{
  "num_hidden_layers": 9,
  "hidden_size": 128,
  "num_attention_heads": 4,
  "num_key_value_heads": 4,
  "head_dim": 32,
  "intermediate_size": 320,
  "vocab_size": 1024,
  "hidden_act": "swiglu",
  "norm": "rmsnorm",
  "norm_place": "pre",
  "norm_eps": 1e-06,
  "positions": "rope",
  "rope_theta": 10000.0,
  "rope_fraction": 1.0,
  "qk_norm": true,
  "attn_scale": 0.362,
  "bias": "none",
  "tie_word_embeddings": false,
  "parallel_block": false,
  "init": "uniform",
  "init_std_qkv": 0.0361,
  "init_std_o": 0.0361,
  "init_std_up": 0.0361,
  "init_std_down": 0.0,
  "optimizer": "soap_variant",
  "learning_rate": 0.006,
  "beta1": 0.95,
  "beta2": 0.95,
  "weight_decay": 0.0,
  "lr_head": 0.00648,
  "warmup_steps": 40,
  "schedule": "wsd",
  "decay_fraction": 0.919,
  "decay_shape": "linear",
  "final_lr_fraction": 0.0,
  "batch_tokens": [16384, 32768],
  "max_seq_len": 256,
  "doc_mask": true,
  "train_tokens": 137600000,
  "max_steps": 5901,
  "dataset": "wikipedia_en"
}
Each number is 200 + 20 x the weight over its row's rms, rounded and kept within 0 to 999. Layers, rows and columns count from 0. The size before them is the row's rms in percent of the matrix's.

# down: layer 3 MLP down (transposed), 320x128, rms 0.305, rows 95-129, columns 0-63
# gate: layer 3 MLP gate, 320x128, rms 0.309, rows 96-130, columns 0-63
# up: layer 3 MLP up, 320x128, rms 0.316, rows 96-130, columns 0-63
down95,098,188,199,230,200,190,241,183,212,225,184,181,199,192,215,204,180,214,202,192,191,160,209,196,204,213,172,227,209,175,179,176,181,208,222,175,218,201,205,225,185,221,196,175,222,164,160,200,188,178,218,210,179,223,200,199,197,228,232,164,177,241,184,219,201
gate96,103,196,189,230,206,210,224,190,209,196,162,183,193,211,201,158,236,170,192,211,221,204,190,186,209,229,225,189,212,201,168,214,220,213,212,182,221,180,226,179,192,206,226,234,216,204,212,226,214,229,211,254,164,202,199,194,203,181,157,228,232,218,214,224,248
up96,093,196,210,202,193,232,197,197,247,211,211,206,199,201,178,169,203,192,240,186,207,219,195,226,168,198,189,206,221,209,175,178,181,216,202,199,209,162,201,210,230,176,184,172,233,193,249,210,200,191,200,182,230,198,201,173,194,224,207,178,191,218,195,191,176
down96,100,214,186,230,197,221,193,184,192,215,189,203,195,203,221,183,204,185,218,182,216,186,231,225,190,194,233,170,168,236,193,193,213,195,200,198,192,217,206,191,218,205,159,199,218,218,164,188,191,155,232,236,185,182,201,208,213,188,169,203,220,207,227,205,202
gate97,096,221,196,221,232,206,180,200,206,205,230,204,217,204,186,195,206,201,211,184,210,236,210,214,228,232,167,178,215,221,188,218,187,188,174,192,157,203,177,227,194,204,196,204,191,207,196,199,210,196,170,216,216,239,192,210,210,162,208,215,200,174,211,217,179
up97,097,193,186,214,209,201,206,240,168,188,207,202,174,212,202,204,203,226,213,204,179,214,239,208,243,167,241,205,164,225,144,215,208,212,243,190,176,252,212,189,186,182,213,190,192,220,190,204,166,211,209,214,203,169,197,207,179,183,207,189,205,201,161,234,194
down97,102,169,225,188,178,219,195,199,194,198,208,173,196,212,198,214,210,195,202,182,192,177,225,184,203,216,249,229,166,188,177,182,208,190,182,219,221,177,178,205,176,189,214,213,199,168,202,197,149,198,198,208,171,207,165,189,171,168,202,217,186,148,203,210,191
gate98,100,193,204,278,175,191,231,206,213,216,187,178,209,186,189,204,219,223,178,195,162,203,209,185,215,231,139,203,170,167,217,173,203,209,211,196,197,168,196,210,211,204,181,219,195,213,212,202,185,205,191,233,199,246,233,199,212,205,216,207,180,168,182,183,161
up98,092,194,228,224,175,180,173,216,161,201,214,195,189,188,171,200,237,202,191,195,229,229,184,159,189,212,196,219,204,199,219,198,177,187,161,174,222,193,205,192,188,215,197,211,215,207,207,207,190,218,241,208,229,208,218,214,196,183,207,193,203,214,214,176,227
down98,093,218,192,188,217,195,221,188,236,236,220,211,184,181,202,226,176,173,197,244,153,215,179,227,181,208,179,168,202,191,180,232,206,209,161,188,173,197,191,205,197,179,190,240,195,183,198,188,229,179,185,204,230,204,240,206,213,205,172,209,202,185,216,179,203
gate99,100,212,190,187,143,194,217,183,185,218,180,177,205,198,181,223,195,188,209,226,177,216,219,213,202,212,217,161,193,206,179,173,196,234,262,183,190,217,219,215,179,222,193,215,172,204,192,211,238,190,183,200,195,208,202,185,167,214,176,204,209,200,143,194,199
up99,096,214,196,242,168,207,195,211,214,179,160,204,183,208,242,242,180,214,199,212,224,201,207,202,198,173,220,191,212,205,178,219,215,179,215,202,223,190,175,208,210,196,209,228,224,192,180,159,209,201,171,239,177,202,196,209,207,200,157,216,174,195,229,230,202
down99,103,198,153,220,197,220,161,204,243,158,196,222,206,194,201,245,204,180,169,222,206,195,186,183,187,204,219,175,191,200,167,169,238,203,208,227,225,232,196,204,186,208,204,205,200,183,191,207,183,191,213,207,176,186,177,217,175,219,173,227,218,207,208,161,216
gate100,101,200,201,170,232,216,180,205,211,241,211,188,215,206,155,150,211,194,218,185,181,195,198,198,180,204,213,205,199,222,215,175,195,205,177,161,209,184,231,216,190,177,173,195,192,186,233,200,190,208,219,213,222,179,222,210,222,177,197,200,187,206,217,196,197
up100,097,211,212,236,204,199,157,182,220,179,212,232,190,187,235,170,223,198,180,209,157,208,188,213,230,195,208,181,191,198,209,202,186,227,208,181,218,193,210,200,195,161,233,202,228,202,202,217,166,197,173,204,191,207,185,219,172,187,222,197,180,197,215,225,206
down100,099,194,205,197,227,182,214,172,185,195,210,231,194,244,203,197,184,184,184,247,234,212,169,214,165,225,211,212,241,188,207,191,233,160,210,201,171,191,189,193,179,191,210,169,186,199,202,174,228,202,198,226,234,227,217,180,211,203,214,223,137,199,175,221,187
gate101,104,200,184,205,151,175,187,201,155,214,178,198,212,219,229,162,210,229,222,209,160,203,195,184,205,203,205,223,237,202,193,201,219,194,209,168,177,173,240,177,191,193,193,201,217,198,188,192,220,197,190,188,210,184,243,205,165,184,188,197,176,204,199,236,209
up101,094,201,172,198,212,192,203,186,193,227,169,188,200,231,204,164,221,199,188,195,197,188,180,210,189,216,222,187,176,220,212,243,219,183,205,185,212,188,197,206,216,204,207,215,163,200,194,207,213,168,196,174,212,185,197,179,221,204,139,202,227,200,183,190,185
down101,099,194,159,220,190,220,189,202,170,218,196,201,199,183,155,199,198,181,228,172,191,178,212,168,182,197,201,220,212,213,163,194,231,200,207,178,197,206,182,223,211,239,174,203,170,185,191,195,179,235,192,205,179,199,173,197,209,226,189,194,201,252,167,185,216
gate102,092,260,204,176,199,203,192,254,230,192,229,176,191,200,188,214,206,241,208,214,177,199,189,209,205,217,214,208,207,192,181,210,206,172,203,192,184,192,197,196,161,163,184,194,209,213,213,211,204,210,180,219,199,197,156,188,179,183,192,204,243,165,212,208,188
up102,103,235,206,203,176,204,180,162,173,187,178,203,209,197,193,196,213,186,159,202,182,195,168,194,174,197,245,210,203,187,190,214,202,210,214,178,235,184,206,224,219,228,169,203,200,223,207,200,201,195,199,170,213,165,234,220,219,206,218,199,246,223,217,216,203
down102,096,197,210,193,188,231,238,202,204,182,200,216,181,224,211,220,190,199,238,221,176,231,181,199,221,207,199,187,228,194,205,227,198,210,180,217,189,176,191,223,188,191,175,191,195,212,209,235,219,240,194,170,176,204,178,217,221,201,195,210,183,184,194,204,170
gate103,106,212,194,145,212,232,186,222,193,195,193,220,210,184,180,221,215,215,202,200,201,193,176,247,186,144,198,197,181,232,188,217,171,184,217,220,201,219,165,216,145,202,213,227,178,204,191,195,210,192,196,197,176,215,195,198,186,195,201,223,172,203,226,190,215
up103,100,179,194,187,216,186,189,165,172,241,175,187,196,204,185,210,202,199,192,216,197,208,229,208,216,185,220,203,226,201,168,216,177,218,199,163,214,222,187,203,170,210,187,227,165,216,171,214,237,220,199,207,222,216,200,184,245,208,180,199,210,220,190,218,191
down103,100,186,208,198,181,208,214,196,190,215,208,216,158,185,217,215,192,218,228,219,187,197,246,211,145,260,195,204,175,215,186,199,218,193,186,177,174,214,198,182,213,202,179,193,182,198,202,205,175,202,187,183,198,206,203,225,190,200,159,242,208,169,174,205,196
gate104,102,186,226,164,186,210,218,220,170,177,195,182,224,167,197,182,187,246,159,164,189,190,209,193,207,267,197,207,236,202,212,222,239,197,182,216,235,216,192,206,226,205,186,186,196,232,196,202,199,201,228,186,211,194,220,203,182,180,161,199,181,175,187,188,162
up104,107,204,209,187,182,190,152,229,217,183,213,198,192,219,200,226,189,194,215,188,191,192,164,212,175,206,177,245,192,192,224,180,225,176,194,192,212,212,216,210,181,217,182,160,193,168,236,198,188,191,175,152,223,220,172,185,203,207,188,179,191,206,183,233,206
down104,098,208,176,239,216,218,152,162,215,195,205,224,225,206,215,198,188,219,219,179,203,177,179,169,216,205,176,176,203,201,184,172,192,201,213,188,179,213,210,205,190,226,227,219,180,202,198,187,177,210,218,221,203,207,205,203,209,223,195,200,195,228,169,193,236
gate105,094,184,158,175,219,199,198,180,181,211,174,238,197,207,191,146,229,228,221,175,186,179,179,186,203,174,160,182,180,196,179,173,188,211,206,211,170,230,209,178,208,202,188,221,191,219,230,203,194,219,185,169,203,197,207,178,210,231,214,200,195,201,234,181,191
up105,095,238,192,189,185,207,198,151,141,187,182,232,224,203,214,171,226,208,203,222,183,180,190,163,176,173,192,197,184,234,181,187,181,160,205,208,169,193,210,193,175,197,200,239,213,211,224,166,200,200,200,174,203,171,184,186,208,202,224,209,195,215,193,213,186
down105,097,208,213,213,200,206,204,205,200,190,203,200,201,200,211,165,208,230,198,210,181,208,197,231,210,184,172,198,191,188,196,176,185,228,204,201,193,212,192,213,199,258,244,208,196,153,218,199,248,218,175,181,227,208,178,229,193,200,232,213,185,243,170,225,201
gate106,091,216,209,205,183,205,196,211,219,188,236,196,199,208,205,190,208,180,211,184,176,207,216,201,202,196,195,196,204,232,198,206,207,198,210,192,197,166,188,200,203,194,212,205,175,232,191,252,199,187,220,207,211,195,192,175,199,205,185,213,171,174,186,221,176
up106,092,178,207,250,190,220,208,211,180,191,225,196,201,217,210,214,204,202,191,218,165,220,198,237,186,191,203,187,180,222,194,206,245,231,203,198,226,227,211,196,189,180,221,222,201,182,197,226,225,169,185,187,178,207,201,193,163,190,204,181,156,235,189,182,190
down106,103,198,190,186,201,177,203,206,188,207,177,208,208,192,190,182,193,189,194,198,220,174,186,190,228,204,189,198,173,180,191,227,199,216,204,205,196,181,181,171,179,191,208,222,181,181,223,161,199,225,195,195,179,156,177,187,211,179,198,235,207,179,225,203,167
gate107,108,170,163,180,179,197,189,201,211,182,179,230,176,225,148,209,184,208,200,202,140,186,192,194,198,203,202,228,171,199,186,185,203,203,216,171,188,172,214,194,204,221,184,189,175,206,215,226,181,223,184,238,195,204,163,196,176,166,190,232,202,172,222,248,205
up107,102,187,207,203,197,190,220,212,178,187,169,216,204,242,189,180,210,188,242,157,228,193,183,162,228,178,168,239,190,189,230,185,210,205,215,163,196,196,225,225,195,237,173,199,194,209,156,206,192,175,193,204,205,208,182,208,202,212,208,174,229,213,169,162,204
down107,100,185,171,216,195,216,197,200,223,199,207,256,177,179,219,191,214,185,209,199,188,166,193,208,188,210,210,185,169,206,189,160,173,213,220,205,205,181,178,230,207,164,226,229,215,197,206,197,196,226,211,222,205,212,198,223,188,189,200,194,219,198,221,220,227
gate108,098,214,211,202,218,191,197,185,188,202,209,202,158,186,183,180,191,207,238,206,197,190,184,208,182,195,186,254,234,202,195,176,248,219,215,177,190,203,179,241,170,186,195,212,191,226,186,189,198,157,186,186,211,198,173,181,189,192,175,192,226,203,178,203,230
up108,099,215,173,213,187,188,198,202,184,226,213,181,206,218,181,173,225,194,179,233,180,209,162,187,206,218,202,215,177,205,184,204,242,217,225,201,237,178,178,190,214,178,182,222,196,170,205,217,200,197,214,205,204,176,170,200,120,181,156,182,175,206,212,185,222
down108,102,185,207,203,179,214,209,211,182,223,211,239,178,195,216,194,173,182,226,185,159,207,200,186,172,170,142,173,186,193,189,189,214,210,197,194,176,260,226,205,202,185,204,180,193,235,153,179,201,232,231,207,182,230,192,228,180,197,194,159,197,226,204,219,201
gate109,093,223,218,220,169,200,184,207,202,171,247,246,228,175,202,215,184,209,236,190,190,201,219,190,188,210,223,206,207,201,173,159,191,191,154,186,180,200,193,213,195,190,190,174,213,217,245,208,212,164,211,220,180,203,195,205,159,201,187,198,190,186,204,173,235
up109,096,207,223,215,187,197,200,224,204,210,198,183,237,200,185,200,207,234,183,187,195,181,183,204,232,233,204,193,189,189,182,182,174,178,203,192,194,161,210,180,199,203,182,207,190,221,214,183,211,234,175,208,199,177,181,207,207,182,193,191,171,171,231,172,217
down109,094,181,204,186,193,138,234,192,186,223,205,156,183,213,213,224,215,200,245,211,181,215,241,211,208,186,197,214,181,174,223,190,180,214,191,205,169,205,191,194,192,175,191,153,243,166,224,247,200,197,188,205,203,200,211,168,198,219,183,195,189,230,190,200,184
gate110,106,173,200,196,172,203,175,213,176,214,188,177,222,226,196,167,206,210,216,203,225,232,211,155,201,201,154,202,234,203,202,203,204,248,238,174,215,187,200,177,213,231,191,180,204,223,195,215,226,187,228,186,181,190,207,161,171,205,198,220,192,186,162,197,190
up110,096,173,223,250,192,211,229,197,187,203,175,180,235,183,181,187,217,171,193,195,198,191,175,203,188,199,179,185,237,203,151,200,204,229,232,194,254,181,191,211,179,210,196,166,225,209,180,182,195,197,185,201,225,178,168,176,207,200,205,201,170,192,185,169,197
down110,112,200,187,215,190,205,226,214,218,201,175,218,229,199,209,186,227,166,196,244,192,183,198,203,168,221,238,184,197,189,188,221,214,183,200,221,176,226,180,194,208,179,238,161,207,158,208,205,176,178,164,172,211,188,219,162,203,224,174,167,216,221,221,181,199
gate111,096,190,222,228,200,177,198,185,223,212,158,192,194,213,209,236,204,181,219,226,208,211,191,149,196,212,206,229,185,232,185,160,217,192,232,203,196,192,226,199,205,219,211,193,205,226,215,194,208,170,205,209,180,193,230,203,162,201,208,212,195,197,185,203,231
up111,104,224,196,195,232,188,194,212,179,195,220,175,220,199,195,185,173,221,216,204,205,195,190,140,220,176,201,215,204,195,232,219,199,194,211,219,211,164,176,205,186,216,194,180,196,176,235,197,227,228,171,226,202,218,220,224,217,202,222,154,173,200,200,215,202
down111,100,178,182,222,175,199,225,191,191,186,219,136,205,208,186,158,162,220,215,195,181,220,193,198,207,228,205,195,168,215,239,217,207,193,189,210,219,200,202,189,179,197,255,256,207,203,177,185,186,170,221,227,192,215,198,200,195,206,207,222,207,221,212,193,205
gate112,105,205,199,203,210,191,196,196,224,178,235,213,196,185,197,240,206,251,202,164,165,196,158,211,181,217,198,189,219,231,191,207,193,197,193,196,193,184,178,204,237,225,202,222,235,218,164,201,209,226,189,191,187,184,191,175,197,199,211,154,207,180,232,175,212
up112,104,173,196,197,190,208,215,201,240,172,207,166,203,219,203,195,217,200,164,201,236,204,243,232,168,189,191,184,197,208,171,180,201,220,210,195,195,201,190,183,175,185,218,187,171,185,181,197,181,200,183,196,181,188,179,176,232,163,175,250,185,208,181,203,223
down112,098,219,201,253,206,193,229,188,206,191,206,221,222,198,189,214,228,174,202,196,201,156,193,195,191,192,185,206,221,216,205,197,205,209,182,204,202,211,181,186,206,176,157,199,191,232,194,197,212,167,215,176,215,224,191,183,202,178,201,194,210,156,221,188,157
gate113,106,164,191,217,218,202,190,199,174,190,166,202,174,210,191,201,224,220,214,195,206,210,193,222,209,201,203,227,204,150,207,212,188,188,204,195,163,199,204,167,192,204,203,195,161,211,232,178,185,193,170,202,196,199,213,195,202,202,176,241,198,198,228,205,241
up113,111,183,225,194,164,197,213,214,168,226,225,190,213,201,207,232,203,210,234,171,208,219,212,191,227,166,210,188,204,194,179,189,186,203,193,190,201,189,189,180,199,247,201,137,217,208,204,174,221,210,215,210,215,240,192,205,200,205,200,201,214,182,216,195,219
down113,110,200,202,169,214,194,174,212,226,198,218,213,196,200,174,182,199,205,185,235,209,201,194,209,199,241,179,164,207,196,172,189,183,187,199,244,175,189,163,238,220,204,194,235,179,186,206,209,211,235,197,173,160,169,197,131,176,208,195,212,223,216,181,196,208
gate114,093,225,208,193,216,183,220,230,219,188,224,222,214,214,185,206,209,199,231,205,154,204,196,170,206,184,199,216,236,204,197,194,212,200,185,161,163,178,196,165,183,152,213,193,226,212,183,199,189,187,208,176,214,170,236,216,209,203,188,193,201,178,187,147,182
up114,093,159,183,189,184,205,175,191,178,172,206,197,187,196,212,207,201,184,189,169,192,231,188,194,210,162,181,210,232,179,175,200,232,172,206,217,240,224,191,198,228,240,222,213,223,210,206,182,184,185,210,218,235,186,202,221,169,213,200,239,207,253,165,248,194
down114,091,187,170,213,202,223,212,174,185,224,232,204,187,195,200,222,227,212,199,209,186,172,199,214,248,190,193,203,192,232,203,182,195,209,201,201,198,207,212,216,209,142,197,241,236,241,173,232,207,223,201,234,247,203,187,199,217,195,204,218,183,183,203,199,218
gate115,086,207,215,178,166,214,201,213,208,178,201,203,208,228,210,195,200,158,188,173,189,203,207,243,173,218,222,163,207,216,200,211,202,201,205,183,222,163,226,190,200,231,194,212,194,194,234,189,205,198,216,231,215,211,191,217,195,167,207,210,188,212,209,220,202
up115,090,199,194,181,201,214,188,208,205,181,223,228,206,200,219,199,191,184,200,204,176,225,215,218,161,215,261,145,193,190,228,223,163,192,218,205,210,197,192,217,192,192,203,214,156,177,244,204,205,212,221,196,224,216,208,212,201,183,188,203,183,194,195,215,162
down115,105,198,175,191,233,206,180,189,206,199,240,191,202,176,224,191,191,146,228,202,195,204,194,221,184,211,198,174,166,196,184,229,176,182,195,234,180,179,207,197,213,193,225,201,166,214,201,182,211,206,193,193,230,184,191,183,208,225,225,181,210,211,184,226,186
gate116,101,176,201,195,147,207,202,192,223,209,202,180,202,206,193,187,197,218,195,214,191,180,212,226,192,228,203,180,168,196,189,218,184,199,232,191,191,222,210,199,240,182,184,226,222,184,215,132,212,189,202,173,187,186,207,171,190,191,195,185,153,202,204,178,212
up116,096,196,196,204,184,204,216,247,160,237,205,189,181,196,176,212,178,240,199,193,208,177,205,222,202,209,163,215,177,172,202,200,180,176,196,175,221,199,199,216,238,197,179,184,184,204,227,195,172,201,220,217,223,210,208,179,181,195,225,250,214,211,154,206,189
down116,098,208,186,183,177,192,196,205,180,188,212,212,170,204,188,196,197,191,218,185,227,199,234,171,149,201,201,162,176,219,219,172,231,189,205,206,221,190,255,174,206,189,189,225,181,193,250,178,201,221,187,214,208,195,198,212,186,183,220,201,193,177,180,208,188
gate117,103,210,197,174,191,211,160,215,210,188,177,184,208,203,185,165,193,238,203,185,184,193,196,231,178,160,207,216,185,209,172,192,184,190,200,217,221,169,234,224,219,175,196,217,206,181,217,225,209,172,203,191,164,203,230,180,177,202,167,188,213,228,173,211,212
up117,098,210,171,209,189,221,183,201,184,214,171,209,200,180,224,201,214,212,211,197,194,230,179,175,198,212,176,192,213,181,174,209,179,202,176,176,181,193,218,187,215,185,181,223,159,209,167,213,200,221,224,220,215,176,177,196,187,217,237,199,222,186,194,223,196
down117,098,181,240,198,191,181,181,164,174,196,191,193,191,215,170,220,213,198,194,169,217,207,223,237,185,229,212,214,167,188,211,225,215,216,181,182,216,183,202,209,203,216,233,179,210,167,198,213,236,192,220,220,224,230,196,206,206,180,195,207,190,188,205,183,201
gate118,097,198,181,209,190,162,201,157,194,209,212,208,216,208,187,182,218,219,182,162,205,160,226,222,189,230,240,170,195,185,219,220,250,217,216,233,185,231,182,201,214,222,182,187,191,192,173,203,187,192,181,200,173,184,179,235,221,248,194,185,180,230,219,188,207
up118,095,199,165,159,184,160,189,203,213,170,195,157,167,202,199,206,187,225,237,203,183,229,186,174,218,204,189,221,179,180,198,209,176,173,205,203,209,221,198,179,196,196,181,217,215,192,189,224,193,218,212,186,178,220,233,182,217,208,200,218,174,193,208,227,174
down118,097,203,225,235,167,156,208,190,168,243,211,197,222,182,216,211,187,220,193,198,202,222,207,200,208,202,221,189,225,200,210,215,231,242,219,208,167,190,223,184,226,204,194,189,177,189,208,218,169,201,174,221,180,198,179,208,223,190,201,224,173,204,189,212,174
gate119,101,173,176,189,228,235,196,174,153,208,188,182,205,196,232,195,161,187,222,175,166,206,191,220,260,189,177,212,194,203,211,212,180,161,198,156,214,173,185,169,209,199,213,197,198,190,204,194,183,241,214,178,188,186,181,209,213,192,185,236,194,191,236,203,224
up119,105,203,186,184,204,202,190,177,187,224,228,198,167,179,209,178,136,206,207,212,186,190,187,183,201,179,206,222,196,224,195,232,169,196,223,210,213,196,205,156,212,204,263,204,211,200,196,212,226,209,190,229,205,240,181,224,162,178,202,217,200,188,228,172,207
down119,095,208,162,229,199,199,233,176,178,207,162,202,184,218,226,190,209,198,189,227,199,225,201,224,205,190,198,198,228,188,249,207,209,181,174,240,215,202,205,171,179,191,180,188,188,232,229,221,201,205,207,184,196,240,206,176,194,197,240,166,219,193,195,178,189
gate120,104,201,186,219,163,206,196,204,182,181,195,204,201,215,196,161,201,213,210,179,191,172,188,208,215,186,191,194,176,232,229,167,223,174,211,174,234,172,180,202,223,201,207,232,179,224,211,209,165,205,225,240,238,178,205,232,193,219,215,169,190,210,224,212,189
up120,095,221,187,223,195,190,201,194,237,208,166,202,219,174,219,184,191,242,188,193,197,187,199,145,175,222,230,232,194,157,189,209,181,195,192,205,187,222,205,190,182,192,233,195,216,215,179,193,241,197,205,193,213,185,164,170,206,185,174,191,218,234,169,200,182
down120,099,181,193,164,203,228,193,218,172,167,198,187,179,201,193,196,200,184,189,206,181,199,167,221,180,208,207,218,203,200,203,178,195,201,194,224,158,192,197,214,176,244,171,215,189,187,170,206,203,186,170,198,196,185,172,202,189,214,175,204,220,201,210,166,213
gate121,100,205,191,209,202,185,212,210,218,205,231,192,195,206,170,204,202,175,198,208,174,189,196,195,183,151,175,199,203,221,190,216,191,238,207,187,212,217,160,225,213,230,204,219,174,182,189,183,188,236,183,201,181,198,198,202,194,219,205,175,213,204,229,167,181
up121,099,193,186,205,219,226,202,172,178,188,232,178,184,211,229,204,217,176,168,176,201,207,208,169,219,185,203,234,220,180,165,225,239,205,163,151,207,226,162,218,199,179,186,223,219,245,191,209,215,222,190,188,186,181,200,235,242,201,181,225,180,184,205,203,205
down121,098,204,202,218,188,219,218,230,194,222,230,166,185,253,189,178,171,212,195,202,205,238,186,158,219,194,191,230,213,200,193,208,228,215,185,208,207,208,240,183,201,200,222,211,173,185,190,193,178,219,210,190,180,194,162,252,192,204,197,193,212,185,202,224,227
gate122,097,228,176,170,185,202,223,217,202,189,175,192,180,216,207,181,207,205,178,205,202,210,194,198,157,210,243,209,154,239,195,221,192,226,221,210,210,180,201,197,205,232,164,191,200,224,168,238,212,203,213,189,219,214,209,210,233,214,222,218,200,231,187,185,203
up122,092,207,211,204,212,222,186,229,227,204,181,212,178,203,181,234,222,204,233,178,225,223,254,190,184,201,209,195,226,227,177,205,213,184,184,194,215,201,184,219,173,230,171,168,205,239,216,193,198,179,188,207,198,191,217,192,201,183,209,211,187,214,227,188,221
down122,097,221,195,203,173,188,176,168,212,195,189,199,247,207,235,216,209,192,194,167,171,207,185,181,212,232,180,186,200,186,209,202,185,214,177,208,197,194,196,238,223,184,196,207,219,195,225,214,174,213,171,200,189,229,205,199,190,199,177,178,197,189,182,191,191
gate123,097,211,208,186,220,227,182,200,172,172,213,194,190,166,209,178,198,191,183,157,207,194,176,181,163,242,200,169,189,151,193,194,255,168,210,209,213,171,194,201,222,199,178,197,200,208,210,187,206,191,212,220,200,182,184,222,212,183,194,192,192,196,203,198,220
up123,097,207,184,204,216,199,198,205,182,172,220,226,210,196,190,177,228,208,207,190,202,229,238,196,196,214,183,195,195,178,191,203,217,187,181,198,205,203,185,192,216,193,171,212,217,202,209,218,189,217,196,194,226,194,220,235,223,198,216,193,189,177,219,213,190
down123,097,204,201,183,173,229,219,186,213,195,153,168,179,216,162,222,191,219,166,194,170,216,204,171,191,192,158,206,216,179,210,173,204,206,185,198,196,186,218,174,157,228,208,225,193,188,186,234,201,193,192,186,175,232,173,193,222,206,192,191,200,228,213,181,226
gate124,100,193,203,189,201,229,182,198,189,230,192,162,186,210,174,211,192,218,218,176,178,201,230,190,174,204,180,244,191,215,215,157,195,179,181,185,210,180,185,212,215,219,200,218,157,166,187,181,173,236,185,211,213,242,188,177,196,221,213,201,179,165,188,177,235
up124,102,211,231,245,190,208,194,165,226,196,233,227,180,178,159,208,211,200,169,215,209,207,207,186,179,194,210,186,205,217,209,200,196,201,214,196,189,214,224,177,164,200,196,207,170,182,186,232,191,151,234,198,218,191,197,209,202,197,194,183,227,218,189,207,229
down124,102,201,162,187,180,207,167,193,191,192,201,198,199,209,241,208,201,179,211,190,196,191,207,208,193,181,201,220,209,194,193,217,176,196,172,220,207,197,178,192,223,180,194,189,185,234,235,189,219,260,194,196,202,195,212,190,213,183,219,212,218,197,163,188,149
gate125,104,222,167,207,156,206,190,218,197,187,176,203,190,198,179,228,197,199,214,203,202,194,164,196,176,206,225,224,216,190,201,203,199,188,217,218,191,226,164,197,179,174,242,245,187,211,216,206,176,187,205,202,199,178,178,188,210,199,163,230,208,215,191,195,198
up125,105,191,200,191,189,180,206,212,218,216,164,206,182,171,211,188,176,202,172,184,216,201,175,199,224,180,212,215,199,190,182,222,192,228,197,188,194,184,249,183,223,210,199,199,193,219,182,190,205,164,231,216,243,213,213,204,212,248,189,229,236,211,204,186,168
down125,108,196,190,203,204,224,165,164,202,191,213,195,204,194,213,169,217,178,194,190,230,193,204,195,212,186,227,223,194,194,211,215,203,203,233,213,179,202,245,197,157,239,243,206,198,173,163,214,198,229,220,214,214,165,216,220,208,173,219,217,228,205,198,207,168
gate126,099,221,141,193,200,207,212,215,224,184,178,207,224,208,196,196,200,217,190,190,174,227,195,186,247,187,199,185,220,222,200,192,215,170,197,179,202,180,226,157,236,224,162,198,184,164,185,200,157,234,205,192,208,198,196,178,199,205,217,175,201,177,217,187,194
up126,096,209,205,200,202,201,186,198,161,177,195,185,194,180,167,201,211,210,200,183,196,198,147,175,199,233,200,202,177,214,194,210,231,189,163,190,234,231,226,199,220,225,188,212,169,194,227,215,196,213,221,195,214,180,191,188,209,211,211,191,204,231,184,181,196
down126,102,197,189,212,207,240,204,152,209,195,149,201,231,200,220,222,180,223,199,187,219,201,208,164,175,152,201,221,203,170,185,175,202,181,230,231,192,183,219,158,173,179,207,183,212,212,189,187,204,232,194,199,204,227,219,189,181,223,169,221,218,217,193,205,226
gate127,103,210,138,192,201,185,243,199,192,187,191,187,210,194,199,205,226,225,195,195,181,235,211,187,185,204,206,170,175,234,222,253,176,210,196,180,196,206,167,210,176,192,192,215,217,184,179,172,193,204,224,204,205,223,197,203,194,239,181,182,200,223,213,223,216
up127,108,213,216,224,216,207,207,246,201,184,200,207,233,194,191,200,194,209,229,200,224,201,212,178,224,207,204,206,228,224,163,194,191,245,192,192,210,171,190,191,177,197,203,179,188,203,192,185,181,246,229,207,220,169,213,200,246,230,212,202,182,216,208,210,228
down127,100,192,189,190,209,197,185,194,168,211,169,182,200,175,227,200,201,216,192,201,233,177,209,161,204,194,240,178,196,173,190,203,194,213,196,184,233,221,223,172,181,201,217,185,203,214,217,173,215,202,236,230,222,238,224,202,224,188,184,214,213,207,212,208,190
gate128,103,183,218,221,169,173,202,202,180,216,186,234,179,229,174,215,181,162,192,194,226,207,197,211,159,208,162,196,195,200,199,201,193,183,208,178,200,184,196,225,138,232,179,221,191,210,215,195,207,179,173,190,175,184,216,207,152,167,164,175,211,194,199,169,201
up128,106,199,181,206,214,206,215,208,227,216,180,188,212,215,181,211,230,225,199,199,198,214,216,222,218,230,188,206,175,154,189,198,212,241,193,212,176,219,212,184,231,182,175,192,192,202,210,197,203,210,203,245,176,195,173,206,258,176,235,200,210,191,206,234,217
down128,108,175,199,199,191,191,171,197,191,211,193,197,199,170,218,190,167,218,194,191,170,190,189,194,212,198,190,220,217,193,197,183,206,193,213,187,169,210,179,214,237,175,219,193,208,194,211,184,145,210,198,204,208,222,191,187,151,222,198,190,147,239,202,204,212
gate129,095,166,208,222,188,251,244,220,193,235,208,213,200,200,188,223,198,196,187,206,199,184,207,199,196,137,220,236,216,188,182,222,199,214,207,218,192,190,255,189,194,195,210,218,230,166,197,208,229,168,217,194,237,217,196,191,184,200,202,180,245,201,163,200,199
up129,103,204,203,193,212,185,241,215,191,205,219,199,212,226,202,191,211,180,196,192,246,200,214,214,183,240,194,189,193,205,186,182,204,181,198,226,198,197,221,181,162,161,213,212,206,194,178,191,202,192,241,210,226,248,219,207,205,187,199,191,188,236,200,219,165
down129,098,207,185,194,173,218,208,183,192,205,213,214,229,212,176,171,211,244,199,166,210,207,210,187,222,194,205,172,220,219,197,155,181,218,205,221,199,227,177,208,184,175,193,202,225,204,217,210,217,171,185,175,163,214,198,189,173,180,215,190,201,197,217,196,216
gate130,097,211,197,228,209,201,240,237,193,168,205,235,206,191,191,210,200,194,227,199,237,192,189,190,227,169,191,216,186,186,166,238,187,213,163,197,189,208,221,199,189,214,188,199,178,195,186,218,214,191,199,190,213,202,197,220,203,212,219,169,188,174,226,199,205
up130,101,189,199,181,181,228,214,177,224,205,228,215,181,184,245,192,213,178,227,194,222,234,182,183,239,198,237,198,217,213,205,230,159,198,207,177,186,204,196,193,183,192,181,193,199,186,204,215,208,172,201,203,205,218,230,237,192,189,226,227,202,251,189,212,179